python train.py --n_head=8 --head_dim=96 --norm_place="pre" --positions="rope" --rope_base=10000.0 --bias="none" --init_std_qkv=0.0156 --init_std_up=0.0156 --beta1=0.95 --lr_head=0.00593 --grad_clip=2.0 --warmup_steps=410 --schedule="wsd" --train_tokens=1051000000 --dataset="wikipedia_en"
Each number is 128 + 32 x the weight over its row's rms, rounded and kept within 0 to 255. Layers, rows and columns count from 0. The size above them is the row's rms in percent of the matrix's.

# layer 2 attention query, 768x768, rms 0.0278, rows 18-25,114-121,210-217,306-313,401-408,497-504,593-600,689-696, columns 288-383
size [115 104  89  95  91  86  95  96 119 128 112 115 112 109 112 117  92  93  96  85  90  94 109  96  81  97  83  92  93  80  93  81  86  76 105  97  82  93  99 110  91 108  88  87  92  89  81  92 114 104 116 114 114 109  97 111 110 118 118 107 105  95 101 103]
[[138 199 132  94 124  95  77 133 165  66  72  98 144 112  98 147 103 122 115 146 179  89 118 113 111 145 109 162 156  49 107  87 137  98 111 156 104 124 177  62 172  95 122 106 126 118 146 175 135 158 144 167 126 128 118 104 129 155  96 120 145  40 116 147 166 147  97 150 128  96 115 182  73 159  89 152 137  76 109 149 191  87 116 115 144 162 131 135 119 161  88 119 105 187 158  36]
 [167 136 158  95 136 161 196 170 153  81 108 128  92 174 141 161 118  78 146 137 120  94 158  91 110 120  91 152 153 122 130 120 102 158 164 114 123 171 169 147 109 172 181 146 177 126 138 202 161 148 128  41  66 106 110 158 113 150 156 104 125 106 137 143 118 121 141 103 145 136 142  81 143  87 186 183 106 172 119  91 141 113 128  94  76  42 151 168 136  87 159 146  93 116 111 164]
 [ 94 122  90 171 101 114 120  58 123  64 124 122 120 130  95 127 205 137  86 152 180 145 161 175 112 145 123 132 150 140 183  94 120 125 117 156 142 119 141 105 115  70  96 146 101 110 114 126 132 175 111 181 153  73 124 139 149 156 109  87 147 102  72 145 199 133  99 134 106  97 184 114 120 149 121 107 128 129 151 152  97 119 114 147 113 106 152 102 137 118  78 204 177 187 113 159]
 [112 171 102  93 112 189 114 100  56 144 164 131 164 121  91 142 126 135 126 130 138 115 142 129 105 127 118 150 130 165 140  94  83 138 123  75 145 160  98 158  90 155 122 153 112 183 138 103 106 125 140  99 190  96 164 187 148  92  73 155  54 121 187  95 129 168 140 108 139 103 107  94 112 180 116  99 151 218  35 120 138 106 178 148 207 128 154 121 105 122 121 112  71  99 159 187]
 [138 103 107 137 159 125 117 113 154  85  68 170  74 100 113 165 132 141 132 149 127 111 114 118 141 146 114 157  92 105 130 160 131 129  89 138 131 160 116 122 143  81 167 120 113 139 156 146  84 106 141 175 103  95 148 140 182 161  85  88 157 151 131 151 133  97 115 118  90 126 163 101 135 126 115 161  84 140 141 167 109  77  97 129 153 160 119 104 136 169 117 119 180 125 124 138]
 [ 94 124 190 123 145 168  92 126 128  76 102 116 169 114 123  75 155 141 101 129 114  93 140 127 112 111 118 157 132  82 107  56 136 123 147 163 171  42 189 115 154 145 129 101 124 154 115 120 138 144 133 150 104 103 101 138 102  79 119  97  96  78 141 117  86 136 149 127 208 145 114 146  79 214 100 112 134 155 127 138 111  84 161 177 151 178  73 132 150  82 101  98  80 179 127 127]
 [106 115  88 106 122 136 160  96 150 119  94 182 132 163 111 108 147 175 131 136 111 167 113 101  85 136 109 147 171 123  65 100 148 129 155 121 227 140 111 125 167 113 142 200  90 106  85 115 148 134  64 213 172 168 125 142 159 149 149 116 104 117 167 133 174 108 126 170 137 114 128 154 113 133  93 175  67 151  71 124 124 161 166 132  63  54 140 158 101 139 134 126 129  61 107 109]
 [ 82 153 208 125  94 135 130 172 108  71 110 101  66 167 182 115  78 130 141 216 164 161 149 138 138  67 128 149 186  71 119 205 152 112 191 121 168 143  87 121 134 130 160 158 129 151 107 156 155 137 165  49 100 126 176 177  98 129 171 156 141 146 179 158 161  62  87 116 117 119  86  48 104 142 141 133 140 144  55 146 173 108 170 150  96  60 185 139  76 148 107 107  77  98 149 120]
 [ 92 160 118 162  86 144 129 143  92 130 177  76  95 148 131 217 118 200 108 132 108 127  50 130 152 128 115 177 157 131 152 107 111  53 104 135  48  75 149 156 103 145 114 154 147 110  69 171 106 146 116 100  69 120 219 123 122 125 108 113 172  70  74 141 164 113 124 138 169 101 156 157 121  94 137 147 141 131 151 136 135 187  84 106 162 159  75 108 165 126 119 144 126 128 118 119]
 [126 123 122 114 162 111 168 122 166 155 177  95  91 163 137 171 145 114 100 150 144  75  97 124 150 126  97 131 171 114 139 135 137 192  97  59 141  85 105  89 122 109 191 119 157 145 129 140 106 144 138  62  44 110 104 103  76 112 223  48 105 173 141 135 140 152  93 107 100 118 134  73 114 127 107  96 133 155 130 137 175 125 159 152 183  89 148  34 146 132 112 139 114 158  87 116]
 [169 142 174 143  99  48 126 137  89 129  62 117 137 120 117 160 126 164 102 134 107  78 127 140 109 139 135 109 111 147 103 158  58 116 135  97 136 101 149  99 109 163 121 113 104 139 166 160 133  89 133 124 208 164 102 113 103 168 151 126  75 124 148 122 106 161 135  80 129 149 101 108 130  70 123 193 153  94 131 130 218 121  86  91 114 176 148 125 155 159 151 120  66 173 138 153]
 [128 128  91 121 112 155 182 117  96 212 187 141 137 117 119  78 128 150  99 100 114 113 174 117 103 176 144 118 130 124 145 134  69 171 122  98 104 173 101 161 114 128 143 165 184 114 142  73 113 126 140 188 144 153 182 108 109 123 151 138 105 102 131 131 106 123 182  76 127 128 132  97  97 108 103 108 167 148  96 163 122 103  69 143 196 112 165 123 154 100 167  80 100 155  98 141]
 [177 109 121 160 138 112 141 167 143 141 148  81  72 191 167 146 100  84 158 166 140  53 115 170  91 128 104 161 101 156 141  65 135 165 116 132 122 176  94 150 135 142 122 204  97 128 133 100 135 117 123 123 152 188 149 126  88 156 141 123 125  97 139 154 153 101 123 175  82 178 102  81 161  63 103 127 104 111 184 165 133 104  69 110 177 180  72 117 152 126 104  72 159 145 117 127]
 [ 93 168 139 130 138 135  79 126 192 136 124 122 147  96 143 147 101 206 153 135 125  92 112 111 153  68  90 133 171  97 107  99 119  81 122 125 158 118 169 154  86 118 108 155 164 122  78 102 101 178  81 151 153  88 117 143 178 153  95 115 133  35  71 154 152  85  88 153 122 136 116 117 182 159 127 136 107 132 150 169 157 133 174 195 105 136  96 185 139 133 121 159 137 125 147 144]
 [128 144  99 114 136 122 133 194 172  90 101 160 115 137 149 141 131 172 131 151 122 140  83 144 117 131 160 148 143 139 110  94  97  98 146 135 115 157  82 218 152 130 117 180 179  92  86 119 137 101 116 174 114 121 120 132 148  86 155 142 127 117 140 148 132  99 158 125 113 146 101  97 121 131 133  78  84  69 136 100 106  40 145 115 192  92 121 115 142 120  63 158 139 113  99 141]
 [154 132 170 109 102 158 141 155 139  52 133 133 111 178 116  82  73  77 127 195 188 169 130  85 125 104 109  87 109  98 113 104 116 148 203 124 124 181  99 171 143  88 137 105 146 167  64  70 146 132 175 138  56  89 145 114  91 110 145 130 157 118 160 132 121 110 154 132 122 116 170 142 155 165 145 133 122  73  67 153 100  87 155 178 135 109 111  47 106 135 111 124 144 148 136  96]
 [150 161 104 107  89 110 119 133  83 162 161 126 169 153  75 115  90 184 142 100  66 120 131 128 174 166 120 102 145  74 182 151 139 103  66  96 137  84 147 151 112 125 130 135 147 149 160 104  90  90 120 130 142 130 133 148 158 178 139  38 113  95 121 137 142 141 104 180  81 148 123 140 117 131 110 159 129 106 131  94 135  87 146  86 160 142 209 155  79 141 152  87 129  57  95  87]
 [108  46 158 134 125 120 128 136 179 127  55 129  94 145 166 102  89  58 128 178 178 159 160 167 138 135 119 103 170 158 147 117 134 136 133 202 142 120 110 132 169 140 124 106 124 141 132 197 132 137 145 138 108  88 138 125 158  90 136 155 151 194  76 112 112 132 117  98 170 116 180 139  98 154 151 112 144 162 179 138 132 147 101 130  80 135 150 150 123  75 137 143 120  73 189 139]
 [131 198 179 116 161 124 178 156 133  84 137 113  59  85 112  99  49 169 143 103 118 147 144 104 187 175  94 174  77 145 158 113  93 104 125 137 144 139 188 169 128 103 191 109 114 119 140  66 121 175 132 144 127 143 116 166 157 111 130 104 108  91 106 150 121 144  77  93 153  99  85 152 151 108 126  75 114 139 187 111  98 139  92 121 123 115 145  89 104 197 138 104 155  59 140 141]
 [113 108 152 133 129  95 157 137 131 159 128 100 143 192 136  72 101 102 130 170 170  79 165 151  60  86 136  67 132 159 132  99 112 139 143 193 192 153 126 118 164 138  83 133 132 122 151  98 110 233 162 108  88 163 107 175 113 119 163 136 170 135 141 170 102 138 115  80 140  61 169 133 147 124 145 108 136 137 103 148 171 151 180 125  83 181 107 185 137  41 119 132  77  91 137 108]
 [116 159  94  95 116 101 109 162 126 149 127 142 128 102  94 101  90 165 137  37 116 183 171 145 146 154 106 154 125  98 149  98 121 117  97 121 160 102 127 106 139 106 164 177 119 154 120  99 152 193 144 121 173 171 164 129 179 168 154 142 124 128 143 178 106 142 102 152 139 101 126 206 100 106 102 169 114 168 119  85 136  97  98 105 116 111 200 104 147 233 169 162 117 101 108  87]
 [154  59  99 170 160 108 101  89 144 103 174 154 155 124 137 146 191 122 169 104 129 119  86 161 110 140 121 108 106 162  75 124 151 103 140 128 124 179 106 117 148 117  75 110 146 115 130  81 120 106 150  79 112 105 186 106 119 127 106 218 117 147 108 137 125 104 113 164  86  90 137 205 138 149 136 163  93 134  86 151 118 102 106 178 170 141 118 108 108 100  49 127 133 211 166  89]
 [157 118 115 141 139  86  61 154 111  51 147 127  92 102 124 162 151 143  84 128  89 117  76 162 183 150 144 142  88 123 150  84 144 150 122 137  53 101 128 188 114 140 142 148 139  62 130 189 106 145 112  97 202 104  66  96 135 113 112  49 141 142 159  80 144 112 113 159 126 169 140 118 124 101 159 150 153  90 147 126 140 122 126 115 175 130 143  97 102 152 105 123  80 107 111 132]
 [130 142 108 149 112  77  99 107 193 149 122 131 110 179 161 122 167 128 142 213 168  79 125 122 105 117  65  92 172 157  93 157 129 140 147 138 169 184 133 126 127 131  84 161 112 159 115 139 117 158 190 129  60  93 140 154  43 102 125 137 174 130 135 142 166 108 136 131 114  99 130  97 145 168 188 150 115 162  84 177 184  81 131 138 105 158  86 173 112  75 117 120 105 177 168 107]
 [140  58 121 120 167 171 157 134 118 138  66 158 126 116 129 164 122 114 144 120 111 108 166 157 153  48 151 141  96 124 104 121 190 122 126 108 142 116 100 139 119  96 128 135 116 148  33 106 143 145 109 116 132 145 152  88  92 111 164  70 137 235 108 100  88 188 141 150 151 147 155 118 103  97 119  88 127 148 170 142 127 136 108 101 179  87 158 116 177 171 183 109 151  81  98 145]
 [107 143 119 155 137 213  97 112 176  90 142 111 139 129 123 138 124 146 152 154 175  63 106 134 119 125  86 128 132 161 132 124  97  95  85 183  33  93 189 144 169 134 146 129 182 120 127  94 134 150  84 146  99 186 101 199 108 140 128 165 112  98 121 149  77 151 178 148  83 137 145 185 118 143 136 112 112 109 140  11 156 128 117  97  99 136  52 187 178  80 120  98 173 174 132 116]
 [115 173  89 139 206 152 114 115 163  77  85 119  83 143 150 157 181 130 116 117 156 117 143 192 145 115  94 177 151 157 108  73 106 154 126 142 146  81 122 117 117 113 126 104 152 122  80 108 142 157 161 108  51 152 116 147  90 167 186 113 110 138 120 180 158 102 190 122  80 126 145 120 140 125 184 148 156 134 130 111 117 111  96 139 133  46  55 140 142 102  87 190 153 150 141 150]
 [111 110 160 162 143 195 135 103 124  81 125 152 127  96 121 110 148  88 137 115 135  67  99 115 101 102 139 133 138 147 143 105 159 115 153 135 133 131 123 126 135 155 129 111  67  99 114 109  93 126 133 178 164 124  82 136 128 127 170 206 130 156 160  86  73 115 127 123 147  94 114  96 181 173  95  93 113  57 131 176 119 145 138  78 146 116  92 140 115  65 113 154 146 113 128 179]
 [ 95 119 136 157 122 134 157 124 134 148  92 182 110 143 141 116 150 107 171 157 126 146 151 130  99  69 129 137  81 163 125  85 192 126 103 103 156 179 135 108  33 137  89 138 125 174 110 107 146 149 146  73  44  86 126 110 124 118 176 193 143 144  80 109  90 120 114 103 117  92 143 159 158 107  94 148 111 140 118  85  94 155 108 109 108  94 118 135  70 128 132 154  85 160 150 140]
 [143 152 130 119 175 138 126 121 103 216 218 100 129 136 154  31 145 211 138  88  69 174 105 152 139 113 114 113 114 111 129 133 164 120 136 151 116 114 132 122 136 122 180 146 138 162 135 128 136 138 104 143 175 114 139  94  87  94  70 103 136 141 151  65 111 166 146 155 125 141 186 104 130 127 124 137 121 110  83  94 192 102  93 173 107 123 113 160 121 154 181  99 180 121 100 120]
 [168 150 123  89 128 110  88 154  90  65 159 157 116  82 144 139 115 110 112 164  91 120 120 149 141 150 172 131  50 145 107 106 126 110 141 171 119 104  81 140 131  73 152 120 156  96 102  93 137  96 156 123  67 149  88 135 151 122 152 106 130 115 150 128 188 150 123 128 120 166 147 124  86 116  98  89 118 179 125 153 141 146 134 140 119 128 147 165 191 181 100 107 111 145 140 129]
 [158 144 125 117 138 178 133 115 146 121 172 109  95 122 143 130 200 143 105 115  98 121  99 122 137 228 164  83 128 155 112  91 136 125 196 126 158  98 156 174 134 139 116 160 164 132 121 119  82 150 142 145 111 166 115 160 114 142 136 144 112  92 160 115 119 156 163  80 105 121  98 130 151 126 163  93  95 177 122  86 171  83 135 143 179 112  91  57 152 115 116 114 133 142 102  84]
 [143 103 130 150 183 138 160  78 141 151  88  65  80 124 102 104 158  89 143 183 153 152 135 107  41 112 103  92 120 149 168 115 123 141 132 118  92 206  99 129 177  93 134 162 131 134 165 152  93 149  93  64 119 115 101 133 104 114  76 117 109 122 137 101 140 145 130 100  92  91 102  86 153 146 143 124 102 153 129 103 159  65 108 127 147  98 107 114 115  81 128 152 200 115  86  88]
 [170 113  71 135 134 139 150 162 194 113 105 146 156 162 112  99 137  97 118 133 104 161 103 157 145 110 103 122 136  78 105 194 157 112 108 153 159 107  96 107 139 140 128 178 136 114  91 139 120 138 146 154  74  96 155  77 120 180 158 140 151  97 110 171  98 159 100 135 115 116 114 129  85 112 125 184 131 129 172 147 135 148 157 197  93 148 157 120  71  92 137 118 135 185 128  81]
 [109  88  58 144 137 135 119  99 108 151 115 111  83 116 111 120  71 132  93 123 147 138 122 125 166 184 174 154  81 118 177  78 148  48 136  87 221 105 168 145  89 117 158 183 127 121 158 126 124  86 122 142  98 130 136  80 135 102 122 142 123 154 195  78 140 107 134 129 100 120  84 144 101 118 118 104 127 133 147  97 107 132 112 135 146 186 183  92 177  76  60  86  95 117 117 152]
 [165 108 114 131  72 156 142 142 115  77 104 116 172 170 123 114  86  81 155 106 141 163 101  82 194 181 148 134 137 140 164 142 112 139 158 192 171  85  70 147 139 161 154 181  96 144 180 111 166 106 146  85  98 132 131 116 192 158  97 195 107  90 178 115 141 139 128  61 119 134 120 125 129  62  78 151 115  93 119 139  92  95 108 135 142 140 157  84  88 143 126 135 165 163 129  80]
 [139 100 131 108 177 137 145 150  61 122 125 150  82 112 147 113  91 203  93 144 139  74  86 135 186 183 166 160  86 166 111  68 100 136 136 142 121 145 117  97 138  94 104 113  96 131 148 118 151 101 135 102 122 145 159 145 179 161 143 107 104 147 136 122 120 165 148  63 135 187  96  93 163  67 124 124  99 166 162  96  87 194 127 103 143 122 149 102 170 100 104 115 157  82 102 178]
 [117 148 128 139 130  88 162 153 128 136 146 135 101 165 144  94 131 114 174 206  86 169 158 153 103 118 100 117 198 146 109 101 109 168 115 144 135  90 150 138 198  97 116 155 139 139  93 129 116 123 148 120  93 124 129 109  77 148 152 145 153 104 111 198  99 108  79  61  87 151  82 128 130  97 116 132 143  97 171 126 175 104 114 136  99 105 175 161 124 139 146 142 124 182 126 109]
 [ 80 177 142 122 101 136 148 134  82 111 191 174 132 154 148 119  87 178 136 114 127 111 167 116  90  57  73 104 170  99  85  64 168  86  79 147  86  98 182  70 165 136 106  31 190  76 136 160 163 174 136 126 124 118  97  95 129 143 162 128 159 124  93 161 115  97 106 128 101 144 134 140 107 151 143 107 151 115 183  97 218  74  91 153 147  68 136 151 174 121 206 154 110 116 143 133]
 [156 111  53 180 102 157 122  78 190 129 120  80 126 116 144 114 174 141 136  71 148 128  81 137  80 133 119 136 132 144 118 193 155 166 102  98  84 128 139 125 127 122 108 187 103 127 139 153 114 116  99 190 185 125  85 156 167 135  93 161 151 117 119 133 160 126 144 166 151 153 159 127 151 156 151 156 101 144  96 126 181 120 113 131 138 151 157 145 147 103 106 125 124 175 138  88]
 [128 152 151 140 122 135 158 129 200 169 139 202 164 119 113 173 143 128  62 109  50 162  67 129  78  80 126 106 117 177 153  99 141  93 172 189 202 138  85 103 125 204 163 175 105 157 141 151 130 122 138 107  66  98 137  62 152 120 143 144 132 150 115 144 179 136 190 142 135  64 162  77 169  98 132 136 143 147  96 135  88 164 112  83  80 115 106 107 125 111 153  94 124 157 166 120]
 [151 149  72 136 118  87 137  88  79 139 114 169 187 109 110 180  84 137 125 140 111 189  87 136 156 165  76  95 131  69 157 205 163  91 128 112 151 129  94  77 142 100 110 119 120  93 187  70 107 133 133 103 138 105 138 104 164 136  52 135 119 127 120 142  87 157 129 169 113  96  86 173 108 169 107 148 106  74 100 114 131 113 134 142 146 190  95 153  81 155 144 131 109 134 162  58]
 [ 39 131  82 118 222 141 102 124 159 139 108 151 113 147 111 161 149 138 121 115 110  71  80 106 124 130  95 134 122 144  54 112 135 152 139 174  82 153 134 103 185 151 159 120 101 102 171  97  91 149 172 114 109 193 155 119 122 141 121  70 118 142 143 115 131 186 111 198 115 112 115 100 105 102 193 169 154 107 131 134 121 119  91 170  94 114  87 101 142 137 134 129  96 147 132 166]
 [199 134 118 109 129  83 220 111 114  64 164 129 133 155 164 125 175 140  89  96 123 128 176  98 105 132 146 136 136 158 148 154 111  88  94 127 217 119  85 109 154  85  99 143 103 104 154 132 124 159 132  85 106  69 139 155 159  81  71 122 156  84  95 183 133 172 129 132  99 120 130  89 125 186 111 150 130 131  80 158 149 139 114 170 151 102  89  87 172 115  66  86 158 178 127 161]
 [119 131 157  98 125  81 108 149 125  98 145 164 152 143 114  86 123 204  82 118 161 176 152 141 115 180 118 108 101 143 120  80 173 170 181  70  59 116 129 124 119  87 123 124 100 115 190 195 137 123 133 106  97 189 115 178 183 123 119 148 114 140 141 129 192  90 151 109  86 114 124  89 131 114  92 115 187 110  97 112 120 106 134 148 128 129  99 120 144 178 113 130 170 140 111  68]
 [151 170  65 131  96  65 145 168 100 162 182 160 121 203 128 149  95  95 130  85 129  64 164 115 137  89 178 136 129  61 102 155 132 123 148 132  90 130 129 169 145 128 146 155 144 144 129 158 126 122 212 122 170 142  80 160 230 122 105 128 106 140 136 125 109  99 153 155 158 116 163  92 118 105  66  86 150 103  88  84 144 108 127 211 163 151 119 119 111  89 102 111 172  19  77 161]
 [152 132 119 139 177 104  89  83  81 115  77 122 136 108 148 167 107 159 105 122 114 192 122 198 195 177 120 150 149 102  94  93 111 130 158 132 181  52  81 162  70 108 149 121 116 134 135  82  92 127 101 143 102 154 122 170 117 126 108 166  97 146 136 151 140 154 177  98 104 163 119 105  85 153 121 120 109 117 152 108 170 143 192 109 134 132 109  96 141 153 140 108 148 143 112  77]
 [139  86  52 126 135 158 103 122 162  87 136 147 127 150  91 158 157 131 186 146 143 156 138 156 101 139 124  99 166 191 150 107 180  97 185  85  97 199  91 126 153 151 117  79 144 104 118 194 117 117 143 158 128 119 162 142 224 154  81 143 109  94 111 169 162 139 124 105 108 118 127 147 131 119 139  86 153  60 129 134 110 125 164  81  86  45 116  44 150  83 110  83 166 116 123 103]
 [139 146 153 118 217 148 131 187 131 146  87 160 112 152 143 104 138 136 108 156 118  91 113 115  84  94 167 145 144 129  94 127  95 130  99 222 128 124 163 146 174 153 150 112 121 135 120 118  16 120 120  79  76 142 129 174 177 180 195 140 108 124 141 138  90  46 163 120 156 109 130  36 170 107 128  68 148 150 204 103  92 136 129 164 100 110 157 114 192 116 124 105 175 114 113 194]
 [140 106  90 116  64 159  89  55  69 140 170 136 147 129  80 153 143 148  97 189 186 156  87 112 187 130 117 157  62 135 154 200 146  94  91  80 104 106 132 146 107 135 149 186 105 110  99 102  90  58 132 146 158 135 103  71 166  97  64 118 145 158  82 109 157 119 117 175 122 124  96 157 128 116 138 125 162 106 158 147  72 178 146  78 187 183 121 113  90 134 108 115 130  91 127 151]
 [125  68 105 130 156 136 176 180 131 113 133 110 133 147 100 128  62 137  65 175 118 124 145 167 121 156  79 162  80 128 126 127 153 120 135  71 112  64 141  71 143 123 165 158 111 160 177 119 144  93 119 109 103 126 120 186 109 134 138  84 114 136 123 147 145 166  77 122 203 105 147 122 100  77  82  93 141 163  89 103 105 164 138 104 146 102 101  68 125 111 132 103 165  88 131 109]
 [140  98 136 168  85 139 128  99  91 205 101 139 105 111  98 189 156 109  79  95  94 191 136 137 133 124 186 169 103 176 184 142 101 102 117 145 111  72  71 137  93 186 156  88  90  87 160 180 121  83 125 130 107 146  99 120 114 147 188 132  59 146 155 130 143 101  78 158 154 133 106  51 131  65  88 167 146 156 125 123  79 159 128 126 158 151 131 126 146 122 155 116 166 113  93 141]
 [160 120 166 102  73 107 169 138  57 171 125 127 117 130 121  84 120 163 127 124 107 103  98 164 166 127 154 139  95 117 165 185 102 150 154 164  66 135  72 133 127 126 164 132 130 131 129 151 134  82 109  91 110 125 153 142 122  83 102 154 121 117 155 112 106 164 118  69 137 139 137  85 124 107 121 120 161 164 154 142  72 163 126 131 147 217 103 103 158 150 170  98  85  90  93 168]
 [106 135 129 114 160 125  78 159  91 129  48  72  98 166 144 170 164  66 157 114 119 130 150 100 136 130 138 109  78 119 127  86 136 174 127  86 171 185 123 172 113 128  90 164 121 121 119 111  82 100 147 125 149 170 130 118  81 172 123 152 107 147 142  90 143 152  72 147 120 116 129 105 170 134  62 111 118 124 114 121 147 132 140 122 100 163 153 119 117 130 147 141  77 127 140 114]
 [132 159 187 104 128  87 107 174 150 101 148 172 163 115 110 150  97 191 165 144 115 117 127 135 139  83 122 160 186  92 103  73 142  89 153 170 161  84  93 157 140  98  93 108 119  98 112  92 123 132 134 137  98  98  99 142 140  74 156 133 101 113  81 134  96 104 192 129 115 168 111 174  98 171 130 106 171 102 136 125 116 109 164 175 114 150 113 108 165  77 138  93 141 102 128 160]
 [111 118  65 156 138 164 175 111 182 105 149  88 163 144 107 108 141 129 184 133 140 153  47 165 107  78 156 135 154  83 141 139 145 126 158 111  60 150 141 145 130  95 117  81 153  69 120 109 178 167 125 160 193 104 198 173 134 139 108  64 131 146 144 110 166 170  91 124  91 118 137 173  77 111 120 126 124 117 141 110 120 125 132 145 128 117 100  79 117  68  97 127 155 175 126 128]
 [113 131 158 187 176 138 132 127 128 193 135 173 170 129 112  99 156 110 130  93 125 128  92 167 129 124 159 153  92 130  83  93 103 204 167 153 144 122  92 117 159 144 172  99 180  97 133  90  53  97 110 124  51 165 108 151  83 145 170 147 129 120 123  54 128  93 170  95 170 110 155 104 201 177 111 102 127 107 121  96 116 135 140 105  28 117 140 106 188  63 115 117 109 158  86 171]
 [160 126 115  99  88 107  95  81  72  87  94 140 112  84 147 201 123 122 142 164 123  99  78 100 201 138  56 116 122  95 157 128 162 111 106  98  81  80 118 123 118  97 120 143 143  95  67 115 122  99 155 102  97  61 121 115 110 112  56  91 160 155  40 117 142 184  95 149 107  93 188 154 124 105 128 108 139 144 101 141 134 149  97 153 172 150  96 112  80 154 129  72 137  85 161 100]
 [127  58 109 181 173 142 153 125 129 176 118  96 152 132 122 149  98 136  77 103 149 140 184 197  77 100 117 115  62 146 188 137 133 121 129  85 127 162  82  79 125  78 106 111 137 139 189 165 134  73 100 108 178 165  86  89 100 158 165 104 135 186 140 117  99 161  87 128 145 183 168 116 136  85 146 118 172 107 115 146 121 151 109  99 113  96 118 103 122 100 163 174 136 129 114 122]
 [ 70 128 147 127  85 145 177 111 111 254 160  87 134  88 131 137  92 158 152 104 104 146 172 142 118 164 159 111 177 148 191 103 114 163 132 150  86 129 102 124  80 176 112 139 155  89 178 154 111  90  67 117 133 153 121  75  99  92 149 171  78 102 141  89 101 120 140 126 145 174 138  59  73 108  94 150 124 127 145 146  90 117  75 107 144 141 189 160 128 140 134 162 128  52  96 135]
 [133 168 222 110 122  61 129 106 121 210 165  99 112 136  59  97  95 141 106  76 122 108 212 111  93 139  96 145 142 154 158 129 109 163 157 179 135 136  90 102  60 157 129 107 164  92 165 145  81 107 170  75  91 150 109 121 140 152 181 175 160 105 118 106  97 170 135  79 166 125 127 115  82  96 125 140 182 171 104 157 134 184  85 106 136 109 110 104 172 143 170 107  68 116 106 170]
 [184 142 122 158 131  98  78 174 106  63 151 108 115 126 134 138 102  70 152 142 117  74 131 169 149 148 103 150 134 121 122 105 168 154 117  81 162 105 138  93 193  77 151 149 133 165  86  41   0 103 141 105 140 163 171 223  99 163 132 157  48 116 121 152 112 103 147  90 146 146 124 151 172 102  76  67 119  98 136 117 114 169 120 110 139 156  82 100 186 135 132 107 120 155 131 130]
 [132 136  99 122 144  99  90 122 204  54 128 153 147 120 105 102 183 130 175 150 182  95  69  97 100 139 118 126 111 122 143 121 134  96 133  88 137  75 122 149 141  60  98  93 147  83  78  24  85 153 153  90 109  94 108 151 106 159 143  66 119 135 114 169 156 112 100 182 109  69  98 166 132 135 108  73 113 160  42  98 164  85 165 128 122 125 143 157 124 108  81 126 137 160 143  46]
 [139 125 129 155 121 132 162  87 145  56 169 116  77 146 118 157 160 163 108  75 110 141 116 125 156 160 136 141 105 100 145 149  93  52 104 112 174 121 117 114  63 121 137 125 115 146 149 178 153 137 110 122 154 107 106 121 131 121  99  74 158 125  74 125  85 158 128  59 159 163 157 133 141 130 130 125 117 211 150 132 125 115 129 113 130 116 128 105 134 143 146 101 145  53 147 201]]
# layer 2 attention key, 96x768, rms 0.0234, rows 17-24, columns 288-383
size [ 89  82 102 104 115  99 106 102]
[[106 142 127 130 173 130 195 126  45  97 132 150  96 137  93  77 118 131 142 129 151 130 141  73  92  86 148  65 112 152 108 125 113 211 144  86 165 119 148 136 105 122 200 194  99 104 106 133 160 113 114 169 141 132 115 118  92 140 159 106 116 145 157 141 117 127 116  99  90 149  38 112 190 110 144  97 140 156  84 115 149 124 152 149 172  82 103 138  95 147 136 177  58 142  77 163]
 [ 52 136 147  97  77 107 126 120 100 168 144 147 143  65 115 138  88 128 135 160 102 104 127 128  94 153 107  98 140 166 108 158 175 139  45 214 106 143 123 126 124 202  87  89  87 154 131 177 198 135 125 129 133 100 123 118 119 136 174 189 185 109  86 145 167 128 109 157 124  99 157 139 109 121 147 150 117 151 109 101 156 129  89 137 101 119 193 166 141 136 105 181  99 143 191 168]
 [128 157 142 107 134 194 133 124 168 106 129 133 129 122 136  80  67 121 155 150 133 112  75  86 133 128 128 144 123 127 148 165 146 149 163  88  79 150 196 154 150 153 143 151 141 145 101  57 157 148 131  86 149 111  37 122 103 175 116 124  98 111 169 111 112 112 133 166 167  88 116 122 193 117  97  53 115  62 172  78 132 122 124 120 121 160  80 147 157  81 125 146 175 114  80 106]
 [ 94 139  90 115 168  90 139 115  76  80  98 157 141 189 134 127 161  84 123 116 150 165  67 101  87 133 119 104 118 109 117 133 116 154 106  99 158 156 144  44 174 132 102 149 175 122 155  82 135 142 176 142 121 172 111 105 114 196 110 134  99 148 143 177 195 174 116 157 114 113 122  76 142 112  95  73 136 135 165 121 145 117 104 125 128  97 162 124 138 134 155 186  95 103 150 123]
 [ 80 159 192 127 175 145 117 115  75 136 124  93 113 141 106 171 118 129  52 121 151 134  95  81 180  81 149 116 156 124 118 173  51 145 111 138 135 132 140 113  68 173 150 125  94 210 108 168 127 149 144 184 153 116 136 112 109 153 107  76 155 101 119 141 113 111 157  64 149 118 115  39 109 129 128 116 160 131 201 115 192 147 120 129 164  98 180 162 111 137 127 173 125  81 122 173]
 [ 88  89 109 152 139 138 160 109 146 101  92 151 141 129 147 120 161 141 149  90 131 161 159 114 149 178 138 109  99 148 149 167 141 109  95 164 134 147  88 179 120 145 112 111 129 173 139 108 183 166 151 119  78 133 181 111 151 176 150 119 169 187 131 128 190 108 150  93  78 195 125 118 131 102  75 177  86 113 175 198 119 101 115 104 140 108 171 107 163 101 133  97 124 233 156 157]
 [123 150 107 105  77 113 123 176 145 167 121 132 186  81 169 163  99 160 169 111  95 104 149 153 108 120  67 115 161 139 146 139 151  96  48 214 107 178 121 158 121 198 117  89 112 125 116 182 178 157 104 101 148 116 125 181 179 122 153 123 199  88 104 114 139 138  96 123 138 134 157 202  66 153 152 136 125 131 145 120 134 153 108 112  83 131 163 127 147 134 170  76 129 159 215 142]
 [ 94 118 125 118 125 105 133 121 101 154 121 131 164 103 118 120 173  94 139 102 177 133 144 142 147  86 102 126 117 117 110 148 118 128  78  77 166  85 160  91 159 104  98 168  96  96 176  95 132 130 155  74 128 116 161 141 132 166 131  92 122 115 103 152 117 159 110 208 132  50 132 133 129  94 111 162 120 133  76 122 139 146 150 153 189 230  96 126 114 149 125 124 110 112 114 121]]